Weights of a small GPT-style language model, trained from scratch on English Wikipedia.
Size: width 128, 2 heads of 64, MLP 320 SwiGLU, vocabulary 8192, 4.37M parameters.
Architecture: RMSNorm before each block, rotary positions.
Training: 200M tokens, 6104 steps.
Each number is 200 + 30 x the weight over its row's rms, rounded and kept within 0 to 999. Layers, rows and columns count from 0. The size before them is the row's rms in percent of the matrix's.

# layer 7 attention key, 128x128, rms 0.117, rows 0-25, columns 0-127
088,197,232,211,159,157,201,201,197,273,188,174,193,214,211,176,211,184,253,196,202,254,189,190,211,196,207,149,194,251,217,199,180,172,231,221,195,167,211,140,207,185,176,219,277,212,200,193,220,239,202,224,217,264,253,165,197,292,192,217,180,151,191,205,245,188,208,177,202,191,179,187,216,171,232,152,236,177,221,230,216,180,190,214,128,220,208,186,194,167,261,203,198,216,228,241,217,255,184,216,190,228,182,210,230,183,210,149,133,162,229,213,238,184,184,202,240,185,165,219,230,189,253,166,189,201,187,202,158
097,176,226,163,231,250,109,185,183,196,236,212,161,201,230,182,205,223,226,179,230,191,278,233,213,242,170,203,159,212,221,203,181,220,208,209,218,204,175,185,160,192,230,234,247,198,250,176,234,206,192,156,163,165,205,161,217,180,191,193,146,178,205,221,244,194,228,229,197,225,152,225,152,179,166,219,237,153,194,174,170,197,173,178,224,161,207,210,208,220,143,174,237,234,201,204,218,135,180,219,229,224,200,247,229,213,220,247,220,245,202,228,185,172,187,139,178,164,172,209,203,262,170,180,207,205,175,192,160
085,242,182,145,220,126,212,227,172,184,219,164,203,203,226,224,230,172,198,185,252,211,195,229,188,166,230,190,204,166,172,222,161,222,186,228,186,202,247,190,205,202,224,204,223,166,162,181,198,169,260,202,135,173,139,222,180,239,188,240,201,253,178,163,237,192,208,221,198,221,235,206,240,293,228,215,187,218,197,169,213,204,225,243,220,275,160,187,186,237,150,233,188,184,195,189,137,192,158,197,216,155,175,189,224,169,201,200,193,169,140,224,213,199,218,210,237,195,195,214,197,200,230,186,213,154,246,161,211
095,217,227,220,211,216,178,220,159,168,215,210,222,245,245,202,161,207,184,222,126,198,208,182,192,190,235,173,184,213,174,172,198,218,114,181,230,172,222,244,214,231,212,197,194,216,200,168,162,196,216,216,212,222,234,231,222,187,246,181,239,216,190,206,215,199,218,154,206,180,201,283,215,138,179,214,185,184,191,195,193,214,171,177,210,242,206,227,215,219,158,134,217,220,182,211,179,273,178,153,162,191,158,208,175,243,215,233,194,222,229,237,161,250,164,150,219,210,178,201,207,205,100,162,203,226,200,235,184
091,197,259,230,197,206,179,211,191,199,173,213,221,201,160,193,211,166,168,241,175,198,170,147,190,182,207,236,164,200,208,221,190,205,156,175,202,222,198,186,192,228,228,165,174,185,174,173,195,174,185,162,240,158,196,231,129,116,223,253,237,242,198,241,175,232,206,133,240,125,224,239,193,202,231,235,165,216,183,248,175,213,198,185,191,217,257,176,174,215,179,199,167,181,238,232,197,187,220,230,206,250,235,156,187,228,196,194,182,205,212,225,179,180,179,221,178,233,193,194,174,160,195,180,225,203,198,100,240
089,206,214,121,247,155,203,222,188,185,219,197,131,205,215,216,245,197,156,173,201,203,193,248,162,211,178,191,191,245,204,213,162,179,217,185,142,244,197,192,179,208,161,223,214,163,229,215,231,223,210,207,164,197,178,154,249,205,135,195,188,200,213,181,209,182,201,225,230,227,210,220,217,241,218,133,174,177,163,155,161,146,188,206,186,269,190,142,215,195,225,226,216,167,241,175,176,188,224,171,248,190,246,179,201,184,217,177,203,158,220,160,258,201,265,229,231,176,216,152,190,217,237,219,219,210,180,206,187
090,178,219,236,110,194,207,194,235,191,183,200,263,224,178,179,207,203,252,181,194,175,214,236,231,163,209,245,169,183,191,222,200,169,193,185,181,205,215,145,221,178,211,195,189,252,160,171,166,258,170,208,199,186,235,250,150,187,178,172,184,172,250,186,224,143,242,177,203,230,181,152,174,211,190,225,205,183,239,252,266,204,187,202,227,196,212,287,211,212,227,162,201,242,210,209,278,176,230,225,167,219,173,266,227,194,181,215,180,210,201,223,182,170,195,208,189,237,199,201,192,154,194,211,177,193,159,189,219
091,165,222,183,209,167,155,205,160,247,195,201,196,237,143,159,131,152,203,203,180,187,178,201,232,206,235,191,158,209,205,193,158,199,197,235,193,197,220,187,179,206,164,214,192,161,199,175,260,192,228,210,195,183,164,230,180,168,192,217,224,197,144,195,185,171,251,169,227,187,209,216,205,234,246,237,188,211,194,155,156,176,222,176,183,252,164,163,246,204,196,198,207,180,195,192,205,191,175,179,219,201,159,183,165,198,243,216,202,203,210,227,258,262,221,229,202,252,201,251,158,267,132,163,231,230,271,162,204
087,173,180,218,189,251,226,176,186,149,187,210,196,257,217,197,239,257,252,198,185,194,175,210,141,184,199,182,214,179,191,198,193,227,223,181,228,156,202,253,258,163,174,254,198,206,233,233,206,205,177,193,204,208,172,183,302,207,201,196,193,169,214,125,216,195,227,199,165,209,126,180,243,203,188,161,148,147,202,214,199,204,163,224,230,179,226,197,213,115,220,159,242,215,212,169,224,214,190,195,177,173,186,217,208,219,191,201,188,204,199,223,199,167,181,169,199,149,202,210,239,190,204,176,253,228,162,249,225
089,166,210,136,163,179,189,181,245,191,249,202,205,166,188,197,191,223,221,183,241,211,219,190,187,160,208,220,210,168,212,203,213,243,288,258,162,186,167,196,209,147,154,181,194,221,209,214,166,219,213,212,210,166,210,196,238,232,235,230,151,195,226,190,208,216,236,223,207,274,234,134,172,244,186,209,219,203,252,194,232,205,236,211,205,209,177,242,232,229,252,216,253,247,198,196,200,168,214,216,128,236,192,232,197,190,196,197,214,239,236,193,209,175,185,143,206,196,167,230,163,204,248,226,147,172,184,175,185
096,163,182,150,197,182,168,224,241,128,155,212,219,221,221,172,218,307,252,147,209,262,231,267,182,173,164,201,191,196,197,169,173,183,267,213,207,199,222,211,201,198,217,214,204,216,188,217,213,234,207,224,186,192,199,171,236,192,213,201,146,156,198,227,224,240,198,260,211,220,179,159,221,224,193,174,175,181,175,243,180,188,171,189,202,215,233,191,189,170,204,193,233,254,208,233,250,154,196,215,187,221,197,209,187,225,163,225,217,209,212,211,216,206,169,225,257,172,176,243,217,211,165,254,179,240,156,204,162
092,180,160,179,243,157,166,175,188,176,223,183,202,201,178,184,168,153,180,240,203,169,248,246,233,216,237,215,209,211,231,192,182,203,206,216,151,222,179,194,162,259,195,206,219,193,163,185,174,223,264,199,151,159,213,182,204,194,176,236,247,204,194,164,234,162,147,240,190,183,221,248,225,255,230,192,188,246,218,160,173,200,217,193,167,226,148,180,219,260,150,235,246,190,213,239,153,188,207,148,216,210,213,182,215,229,230,217,178,183,208,213,169,245,203,169,198,214,269,217,190,229,194,156,162,192,182,262,180
078,194,222,207,180,215,203,198,236,161,190,241,204,191,140,238,195,139,117,262,139,150,194,198,201,180,219,196,168,188,185,183,227,147,209,232,170,266,215,193,149,190,223,161,204,181,210,235,178,168,232,218,224,195,206,164,181,191,191,215,239,206,185,200,221,221,197,173,192,183,238,193,178,184,174,216,223,251,173,168,244,197,205,168,169,231,222,181,180,187,172,229,165,188,170,201,185,172,229,169,179,237,257,167,154,243,179,168,236,183,220,168,261,193,227,245,191,216,225,211,166,184,234,208,181,189,187,111,218
096,156,161,179,186,193,196,198,195,211,192,233,163,194,191,242,205,151,215,226,147,230,198,238,222,210,241,162,188,231,225,205,214,182,185,181,199,182,221,173,193,180,158,181,209,216,199,260,177,170,253,227,192,198,154,184,174,177,169,241,208,162,185,182,163,173,178,197,191,142,222,213,157,195,270,179,195,202,134,191,209,186,215,209,174,213,234,130,180,155,243,197,189,183,202,186,160,230,186,176,254,218,222,181,207,178,254,249,163,123,215,166,221,193,213,224,149,235,257,230,232,229,223,156,236,245,197,218,217
106,201,244,128,283,199,208,197,209,220,190,127,212,210,276,192,150,194,161,208,227,193,247,206,246,195,183,222,168,172,193,180,212,226,223,223,217,219,242,178,174,242,190,216,207,151,212,207,241,188,244,241,178,233,178,198,211,201,212,180,203,196,212,267,223,189,247,169,239,243,183,195,265,162,224,197,176,218,214,179,188,170,233,200,194,204,201,210,153,254,174,214,213,192,190,173,205,177,126,216,212,166,198,209,195,192,205,196,205,230,170,220,176,208,243,221,249,219,194,203,127,229,191,177,221,165,224,196,135
095,150,142,201,173,237,204,194,246,142,145,227,199,184,241,172,233,249,177,200,153,173,195,222,181,272,196,231,227,189,172,203,211,207,215,232,180,248,190,235,184,200,219,231,203,212,211,253,205,172,168,182,155,189,259,176,266,203,235,138,234,182,198,186,218,230,209,197,217,171,163,191,239,204,192,188,158,196,148,187,210,211,178,189,236,130,183,195,208,146,208,233,202,149,228,203,210,146,196,222,225,210,142,194,223,236,199,187,248,226,254,154,208,207,179,176,187,181,184,157,172,224,221,182,192,175,195,217,215
104,216,177,188,239,235,224,185,220,205,195,229,167,106,233,202,244,181,155,234,194,229,233,220,172,188,108,182,177,257,197,231,212,158,210,204,219,199,163,241,181,213,177,229,251,144,204,205,234,214,173,257,190,216,167,185,229,189,182,200,204,246,225,203,225,187,205,140,172,179,163,200,171,194,164,197,141,216,179,224,212,160,157,258,184,204,222,147,176,182,210,187,203,207,231,215,202,187,203,187,184,212,218,178,181,204,175,227,209,207,172,186,259,181,209,250,229,146,163,223,216,193,161,157,207,231,229,165,159
084,212,148,143,205,198,148,153,232,205,231,181,228,204,188,191,232,257,236,165,235,235,167,199,279,243,211,198,176,202,176,227,175,218,199,171,163,144,244,218,201,216,181,241,190,238,170,161,219,196,220,217,173,214,207,230,165,237,215,191,181,189,215,181,276,180,201,235,212,226,174,236,211,267,193,173,164,136,209,181,163,152,228,159,191,195,180,210,204,226,160,176,269,223,231,203,205,169,157,173,186,176,161,210,215,204,204,241,212,213,216,197,159,219,189,143,211,230,205,193,219,232,171,159,160,183,194,218,185
101,225,201,186,200,147,218,188,189,146,213,216,143,175,229,239,168,181,122,195,204,196,195,153,166,144,169,183,228,192,203,177,235,239,197,266,159,226,178,203,195,198,206,148,216,195,172,186,191,216,209,174,235,221,174,218,188,214,197,180,230,197,185,186,202,207,223,194,202,279,246,203,178,188,200,222,236,247,244,160,268,170,229,214,190,268,254,182,182,233,233,193,195,184,172,196,174,213,246,212,187,213,235,161,244,172,163,178,245,237,252,190,229,183,182,242,190,197,182,156,176,168,195,209,211,152,174,154,188
095,227,173,214,205,221,181,239,203,229,196,259,189,249,183,186,179,203,165,238,190,201,218,176,201,179,200,189,227,205,194,230,216,211,198,219,179,257,171,190,186,157,179,201,214,192,219,181,208,190,240,171,208,175,147,187,158,180,234,195,184,249,218,162,208,169,212,160,180,209,187,209,193,205,218,192,194,200,159,195,292,235,178,267,155,193,217,170,181,220,189,170,182,161,249,194,196,230,235,203,223,151,164,200,166,148,186,166,199,220,190,186,184,156,174,309,208,262,199,216,207,168,158,118,231,169,213,163,224
096,172,224,134,221,219,225,179,172,188,202,212,235,185,183,156,206,251,254,164,188,207,177,189,195,223,199,218,246,177,208,168,158,163,194,191,183,177,143,241,254,178,225,221,168,210,210,161,198,180,194,181,244,172,230,187,220,207,224,231,144,237,216,196,173,281,171,264,160,207,185,173,169,173,200,210,186,194,215,202,162,256,178,156,218,163,185,231,239,215,258,194,202,234,223,191,180,176,222,201,183,220,136,235,202,210,202,163,183,221,226,159,236,241,200,163,174,150,179,203,206,218,235,228,146,211,145,178,187
093,179,188,213,213,222,199,220,169,205,198,202,158,198,205,168,170,216,188,158,179,153,199,193,233,276,177,223,240,142,210,211,213,210,175,209,245,257,234,190,191,225,250,189,200,224,199,161,193,170,244,166,229,198,259,221,223,197,234,155,221,239,180,222,164,212,186,209,221,225,239,195,228,197,169,214,229,219,250,220,283,208,198,171,218,228,194,262,179,265,219,234,192,212,188,206,216,160,162,243,216,186,197,199,220,234,167,127,246,246,198,195,201,216,160,156,235,208,206,178,191,201,218,226,157,128,186,206,222
096,187,207,184,212,151,238,179,229,180,216,166,218,174,214,159,250,218,212,184,210,237,154,201,202,174,196,151,162,248,217,203,246,196,197,195,239,170,212,168,173,196,167,227,193,236,195,205,209,188,190,167,173,234,189,210,199,248,122,170,187,170,212,163,249,212,229,194,210,212,169,185,168,227,256,182,198,137,200,197,140,214,234,217,194,199,226,234,235,176,209,186,308,236,204,205,213,233,209,189,180,194,258,222,197,237,254,244,264,165,176,250,203,158,172,143,206,211,189,202,197,226,190,207,231,192,192,237,199
109,226,228,197,191,182,208,178,182,191,148,187,175,189,145,203,144,183,172,159,126,175,211,186,254,223,213,216,180,207,182,158,256,159,243,247,153,194,222,196,252,198,182,156,196,195,202,209,181,213,187,218,155,249,192,220,214,194,230,168,188,175,144,235,188,177,264,191,184,203,163,173,246,173,228,243,153,220,202,186,202,174,156,154,223,266,168,173,194,209,211,219,159,203,161,177,245,176,160,224,200,236,222,208,185,199,188,190,214,250,216,223,194,239,236,191,247,248,217,211,169,254,229,199,197,150,209,194,187
100,187,205,198,168,177,195,186,209,138,213,208,186,189,209,175,282,222,258,176,238,201,157,217,214,144,180,175,230,199,173,182,191,198,251,185,165,198,165,177,229,179,210,208,163,261,196,162,200,238,129,200,227,211,218,218,188,225,186,233,175,176,210,181,234,226,172,226,201,216,169,190,112,219,221,199,209,188,189,182,188,226,186,259,150,178,204,219,228,179,228,145,240,240,222,261,212,242,273,173,169,196,200,254,245,224,209,189,199,178,206,196,220,174,189,232,170,169,164,206,215,229,191,220,194,215,133,192,177
080,183,229,180,207,209,208,140,164,238,196,178,219,129,180,163,155,247,211,197,196,182,193,148,228,202,154,222,198,188,232,235,172,187,182,270,208,296,169,160,200,207,192,198,197,202,202,130,187,162,212,136,232,175,215,181,208,210,192,167,190,228,247,232,195,172,187,184,210,179,178,222,159,228,202,219,233,215,210,201,179,252,195,167,196,163,181,203,239,225,254,223,190,213,220,251,229,165,177,215,207,184,184,215,230,182,203,151,207,180,159,181,221,215,246,199,122,217,192,219,174,246,253,162,168,194,191,181,209